config = dict(
    activation='swiglu',
    norm='rmsnorm',
    attn_scale=0.177,
    init_std_qkv=0.0379,
    init_std_down=0.00464,
    optimizer='adamw',
    decay_shape='pow',
    seq_len=256,
    doc_mask=True,
    z_loss=1e-05,
    train_tokens=112600000,
)
Each number is 128 + 32 x the weight over its row's rms, rounded and kept within 0 to 255. Layers, rows and columns count from 0. Numbers have three digits each. The size before them is the row's rms in percent of the matrix's.

# gate: layer 7 MLP gate, 320x96, rms 0.126, rows 96-135, columns 0-47
# up: layer 7 MLP up, 320x96, rms 0.126, rows 96-135, columns 0-47
# down: layer 7 MLP down (transposed), 320x96, rms 0.122, rows 96-135, columns 0-47
gate96 101:103208153140158100120160140181121114121140105112122133084150092088089155143106127111125127098129142180089115141111118180163113122131150153176160
up96 101:149089174167122091202112121107085136094102141190114102100133075096121145118129177087154143194104105112095165147083132147115110136144125171045161
down96 099:166167083096129157117074130102171122113141133132167121083144127129154145066139186167131080110129091112110165106130078205114216140139146104140115
gate97 101:147127107158104124094133155144123129180093086067119145162096173182096139106131142098080143106129136119113139067148150109088128155114124123181128
up97 098:117101094158171134141153124083208130132089124180123131066139160108087080143109103174124156111108112210119130168134158096113093092127208090060123
down97 100:130128168111127131119146104077127086176101084142147107123136113143101162140175103113097136128130100050129117165129132166153207207116161133106165
gate98 109:172114180093158127132127127118189059114072137213118099165115121140153141126094133130124158141130091151083170156136098218083122166162126076111128
up98 107:150141134159089111151086107184106080143163157112176141124123114137123144139117134150136108083080158128165098151071112080110144140094129203122154
down98 105:060174117067156152153124094106097095131126096122158142096187077162125132109123115097187151163176138084100155120179078158107142110083146107059109
gate99 107:074127100127094137113107153154039101196123156120180151151088124107156118115097174081107199099175145187150097117109133117125191118172119087148145
up99 105:065069112132143112135166088082120118173187180158101148076137127134159088096148138096092128172168128145135206094132144157120088132164109143100127
down99 106:138112150115147085128103096143108173158126139097104100115154127149088092131162111079152108145111090053110078121118177155140120092161115098075111
gate100 098:091141100154121160038152166146114126191142174105124117128094087113128115165085117047135177139160112129119132128133099134119096095091125104096128
up100 103:134132032086140202084142080105140159152167140100112153099177159138120161165100135096166133156104127127185134145124124147139071104129158182149158
down100 102:141077126125124082133104149126122086150080164083126127121142150141116135105135063088121120182146137152095142155138163182148159078132115102054182
gate101 099:118104136131109221081131158091170170125101098119143125073147110084109140184145095161108146143185130179134109133048112167194138116093167144138111
up101 097:113148155135105125094063063145154180103170146091117125162189110156141133094142112097130119088112124149166169149111139199155074170127187163124089
down101 094:105162174157160175106161132139159127116063087130112134154171090110176083120105157161100139120124124142119134162159151060119108131121112094168186
gate102 103:077107150115139161161160145130114138127113115109112117094168169156128140151150109134139142113093140170135160113107159142101114143111152075163112
up102 100:134102072160131130166135173132174129106084160172127080095082103205133117096193176072137124179067162103111190141150089089118142127149063129138147
down102 100:095144132124130148116121147136143076157102104121107121166113146063124152143114160153070083057170190075102116126143084116131126145112115131147149
gate103 096:198112144151106109114134166060118133114170077131110170093107069159105155124137118098131088119145127105098130130117136138127143150134113084150148
up103 103:208160166119105091099132123097120146102135105156140101144113105158117149125104169132114084165108090105113132076136131063149123155157087100141170
down103 095:072082110144140087038152134191135088118134120103177100150111157114124118157084147153183103123144069173127087150095088135091126130126153094055115
gate104 097:174152152143121126161213111171058129120073117152097147113119128116083121078103098111122233128134140161120102157121124123129128222149201144154164
up104 095:097126114130107109164101091114171094125090099159126158149110142157059121099127151171148183147136172143174105182119127147136093154169134126090147
down104 097:080081126139204103160155145119095102135110177105126130137119136087145117157151101138142048109107148064152088091107084150126184116139077147146076
gate105 091:089145135135171152083127112107086106119122128158067175112141102117063143152049072083163104138119141132148151149139146081152063152114166106116105
up105 100:117116162139103102170127132105101114138092138104162115123140126107096146104092143137102140159210108123141126050116166098195134141125085064104208
down105 102:181120132076107153095120131129071131156169067184106108184119167148173148175079169150168157119140128176142170126184074129112149084138159130113164
gate106 097:077172113149136116182117151108070068085060170107122179118169090128144071136129144157133113092127132087141068160151105159156107100139110145123119
up106 098:159099146107181093147147144136159167139084102058120201109091116103119098175105149099102180130117159130136126117095090134144122084132094155106140
down106 102:125170182192115104144130129158120105148064079104126122154118090082128144177164137146084141174107074166093130110089134188165031116104134123113095
gate107 100:163122135111143104118175118160140090136082105195153152135195124160088120171128117097125106135109122158176099075137102167149137121139146155151143
up107 098:149114125070130080081109105084130126062131133169105127167139165148132142159095147140157109134125094095167151138104133118137131137147066036148090
down107 096:137148119112155120142137140158113114169031132090158126125106122130174103143106139131084082128134138140151104108122135061139128066150084113161096
gate108 102:112171137105043156147149097128138053128141157111113135060158126103162113151132116176139150149119155098188097210132117168142123120169146116155130
up108 100:178091078142078191152140099086151101132091144119084120133161150185110111132114108162108134093132111162135072172114138119162147108160168111125128
down108 098:111099146144086099157085168118130146128120142116154147073111146141162145089165097152139069155186166139138083066197167139110114086155120145153093
gate109 092:104152121155132140124134133126176094082149081117126097066121135130072182139134068091219155113150103126087122153163131077110141133187105092131108
up109 098:087158124091086115119138105180172119066123114115155098127087097167142111112102193111191154113157087042093149127112092184131127112142119125126168
down109 102:081119141185114087042162114129110140110146093132118141087062192094074130177153136165133146137094139145145101116077125101102160105159113151126104
gate110 116:107137085112147164078114130161078138127089122104105096091085107120119176094158115151110156119110150163121196127128129150173159142156142086138119
up110 107:064170081121155159102112066150102188108078080141110178087118091135165102141124116178110110117100150125182119170096106104090148104178129088137136
down110 104:170109111070167110132138127176097094151152145173141105101176127171118163165103145133235138201139107108109166095110130189092144103110127149138187
gate111 094:112110154157087139118074176141170159172166126173126112136138148114134061134121185122127161121147135109167107136116036193067131093137127120109159
up111 094:149174086139183123094131143118152129012160096140141142127130128190111109111076143211124056155139138092087110133143145089139131137176156083150082
down111 094:080116153130154107097101144129113106116070137082110143102102171139131140174126156141114098038114104179069113094190126138089142105107196111129136
gate112 099:174148108123139188140132105196138080112124123199171090119160118123164147133087125116146139138159149094137141133079158149078125089097145191150090
up112 094:162159170139107115159080107088161167137157192170149034146112061125132129120128122161182114179101102154148102107156147127122156137162121082107153
down112 092:095122087130119223131132111124130122182140096121149122114201105169123157152104196128158129098143096098139091098145201116098175132133106176059126
gate113 099:085093096162144158106131096151080143071146140078138080182125140122150090102108193103142159181164086113089114114110086165132081115138111130190054
up113 103:152120189127146143086124121114123120201120166187154160128135115112099156069164144123057102080111196121097129133120066113151101165124129081124152
down113 105:137056139112143144145118157106117119080146133160096092203181124120135096152156087058099110143159103135180156161183120128137145160120089128125139
gate114 104:115184178138127163092084101172132118130107084135117135111134137158095160085129115150152087130119121141155130114084173202097136100105150160127086
up114 099:082195161159128125118139165127163071123144056113100135144077166144134071128126100166116132106086104149144142131090125071152146166085161108066158
down114 100:140108157103161081120120126148164158151094109143121176082207102126127139149162117131163132163186086114093106086077118188123116162109106152086179
gate115 104:086167164120112141090126076104128117136133108168138116153159134144159146072072183130182163081129144132104124175132167150116103095163108144143097
up115 111:065135129212094085149118107086105141137102068151105119099127161086130138108151105142153069081124159099149091123068123126175194173096110126151080
down115 111:111158076101130120108129116063078103080121139103109129162080142084120084134077115155129177168086170151105111177137134139149170134163105178164104
gate116 107:131168166154097121132112128108108087162126090095114093156179056093137128147075148154145114136149118134078122120058069147110122130120097108100096
up116 107:118136103090100160099070125129150104168139136097099109111100108078138134101174128151169145140117125213101155172119118211165122133131152141105140
down116 108:142147064141159151129134082107126102089122137204106146169101083171123068137101116024150097094041158122126158145125194088102127124095080146146133
gate117 105:171124173134106128140085116134104190194120095150137167148141091133152134163060117123135165106134054106089112141120133138100089136091076097169140
up117 106:103087122150132139130103154154145139184073205106134093125088177117181154161161120104163141167157096144108097198100136154184109090166189156135063
down117 108:117142181117134101150158151121188105098150144121159081125083157121141117092088095119179061152124162131091094126081135137099119152128165143076151
gate118 109:176177154092150163083074148152152102097138109136119096170152188141111132150129117144155083159088177113181135098159118120105140130091115106177140
up118 099:145043174182132127105105159133128165104105142144140146092101122139139128117174088100064137084146127153100073141079124083204101113177106135169136
down118 097:119157116123161166122121124147152136066140117082092110167130158067123109145106136146166120187116155160163153106169078147077150111128096166122116
gate119 089:136082198140151080133139161184112156134148171129191151132158038143142072117103106114100149103123115094077125156108184156167149073099134061071084
up119 087:141094122145119123125207069157142162226115134082129136128127145153159077127142093087103151113131158151189163129111095137072162110113079139140124
down119 092:133133128154106121142027138078127150095133103185122084158050128139089176153119152133075118131134102134121157123184122111170139177138168121080112
gate120 098:114146101115104188096139178133156067136063114183099156093124144120157155115134103142144156191105082148111077127120105133196166103115173112154109
up120 096:146089153130107120185121129096150185094136130199098083204155114111106128103126140141109149078106113172129075128118102100111074139187134153107170
down120 098:136123136190108160150123162163106095111087162106133141095122141131145080079086140196208169086085118103159161096117089101114125069055127131173113
gate121 108:114136134117105080079130084161121100090141108156172115097121175176112091122112052140154207113161161101137089118143154127166116186144121094091059
up121 111:166146117067127121142130157121114116162140109115128156162102081126125116157104082138094183142159124093099155177128112142146130132207129119135136
down121 107:137111215169126120130142157111159094132123111089087176126155108100084115110120135106077119151190158099131116125094141167172200132140120102155124
gate122 103:094140171163140149142158134105145122101156128150108098142127147132133116117050200115152172106188091138126101209085153126084133117167148083132150
up122 104:127122044118218161165139124123133137100138125131158102158124147121123141112049061182159115168127112104122108152167124149138148100142100141081138
down122 099:151120084115145160171116062112112102163128201126124138099131138179148147080136104135103140137122131134169136165148101129081103105104146187152058
gate123 091:138114093136086184092152130100095155145142085087120149161230107143110121090096193098133154082115109162121065123093083166138150151053192129100156
up123 091:090159100174110116095041181127116139078091124082185143127104184100126089147129113148124102083112132071144094108124157107099133196096164135154114
down123 094:159099155137099156142098138073109059176174139115128177071166107099142150150151125085127117094162075112077164132074143148067160154120124141150086
gate124 089:104126087121125119137063134128149148209091069189191104169159136149112134100093146158152092079151098102183087111065150141175188146128079157115145
up124 085:219143076141125116082141079122136166105174115104095146113119113091126132100131159192112140162155157118118173165141100055151144106117105157104185
down124 087:118071160079165129112111162127161126119114130097179180089114124134127129151133108164136167087119068084149134171140139168126136107134150108171090
gate125 098:146136101096160142134050107084128121113064133054151122090114108091160116099102142138151139090118129115071079168135032197151053083150120166117132
up125 103:088160131179208107122168120109157075122158139150132125126100068167129152106125102129115157109151161128117190157140168101144089149122099144162128
down125 101:136104041105148137141155149102097156151100171130118099129107151094149085139100086145148123140129105158139122138140106122114114152121100157163077
gate126 085:031112122093153134089081061156107153165127108159173161119151138115084122123162115126134137119160146135115133130108145121139233125081101121164139
up126 088:147172096097123143163064120122152119136099147167078158087189121120119154144129087139074114074143073146188123133177036126127140147170129113126142
down126 091:161115140123179138113113134159134117169157080113146141072096118136089109117116176129157115091159133143077110117151179169141204148135115125128156
gate127 105:145159102096122086117155118120122151125122136121155142148114085113063117125124133140093182089163150105050198100106106117103095137168104076135115
up127 108:106147158122125112121107074120150166162188113102132163135127070082165119166147099092157106109150139109154129150079102121152112164184142136160101
down127 103:138138169142070131135121115126157201115141078123154157138147119197104146144211088127119137127127074070139140085162088159077104081147149099116066
gate128 106:173221122157068106119107116073155153160101120117110130092142168118082104112119090157200174130124121147140142114074121090119138143135135077104116
up128 104:166189176161069170085115094157138157149066145104158184106084175073080073089132107148107135083101117162144130083184099116122104187074122170123141
down128 103:172090159124057130120139132161148160106088144076166204066128144142111055125113156199174105119088133111143120107140122107145123142123117066127157
gate129 106:175132125124137103064147107200120081155141191168161137124114148100134160122158147152120182134094112140155185140124087151109083055124160102051093
up129 101:096131121153157141180138092153140102067146142152138161162137156172166097131112099124157147128139180100173183179169080157134086157070132079106177
down129 103:159144125154128112107118122117085117144145166112149150171123101056076090163123166080133050155180075172145117140125122094195107102142076108140121
gate130 100:124126096131095118087195148172179130106117098156125147101139153098131149116107100073134118095146100120112081112120118175097153103155125042144114
up130 100:163148106124119162183080129153176100112165144160157161105129129058094149142156126156146146142140174061146203123174111166146106120127165204112104
down130 094:093162123099164149165132104142158130123150136175098171155135113116163110072120062127060160126122178162141114117180130101127086141071202127135153
gate131 100:128106091131121144083166158173125079140144118079179080124111150108133092155160140093160123207129082110137135107114120107148112161139101118067061
up131 096:146127136148090131080095130145134114138168170124152018097125112167094127188106124106167107122067193131135112092107167138135135139112150100138107
down131 098:147175107117150121143181106177115119144154111080161098182138121088099107129160087108127055149103089063138179137078104151164063193137128123111050
gate132 100:084106154175107149159127078122065088167098141176130165140133119133199154116139127122168152147175118105113158163108139142113147158108136013145128
up132 098:148124166138147149130097104105128138181072087160076180141112162112119145138128093091111092141175184148145007125087114140135114142117144122121085
down132 094:066172117131125169163196096145147152059131135106062107128146110100097124110109193089186081149124177141117087114127057118065131081145119131134183
gate133 104:135092184155171154134175137103123154136147095118167163160102188133078089157138147124134143120102129097124103075093137104115133088115156152082083
up133 102:145145101073090168103139126115155156139084169125113102115098185132096152123108159154110152065177127108136118123115187118123164133100126131161146
down133 100:095087118095134156122125095150124070166153131062116073140156153048167137150110177126141187115158189110138118156145123127089119130122177125161153
gate134 102:101096157156060145084050086142091084175162109088143136145125163148122158136088154135085156151108088137120135064096141133131164119185111133097104
up134 106:124136099134104130096046127093114134125123135082128095146215138125119113094148167202092103154090154210132153115117164193103110146114137142072109
down134 106:154065091172150105117120113119154104162113121130108152127118107103114145141087104045140158160149223156196141142159132121140142087109165107082152
gate135 096:111097119100083098097092133079133139075049147061130131099063127152127076079074143073119106071111102188094172164122143100126147100127173190112128
up135 093:124130127114110137135139135129111133091139138131118117105206145131096101049085176155122104110089110129125148135203143128181144084079206135117107
down135 093:124192092154091076127144190164113133122182122116120127109149141117125104141128188194121143120122157105142058099073153101085137117118137148172128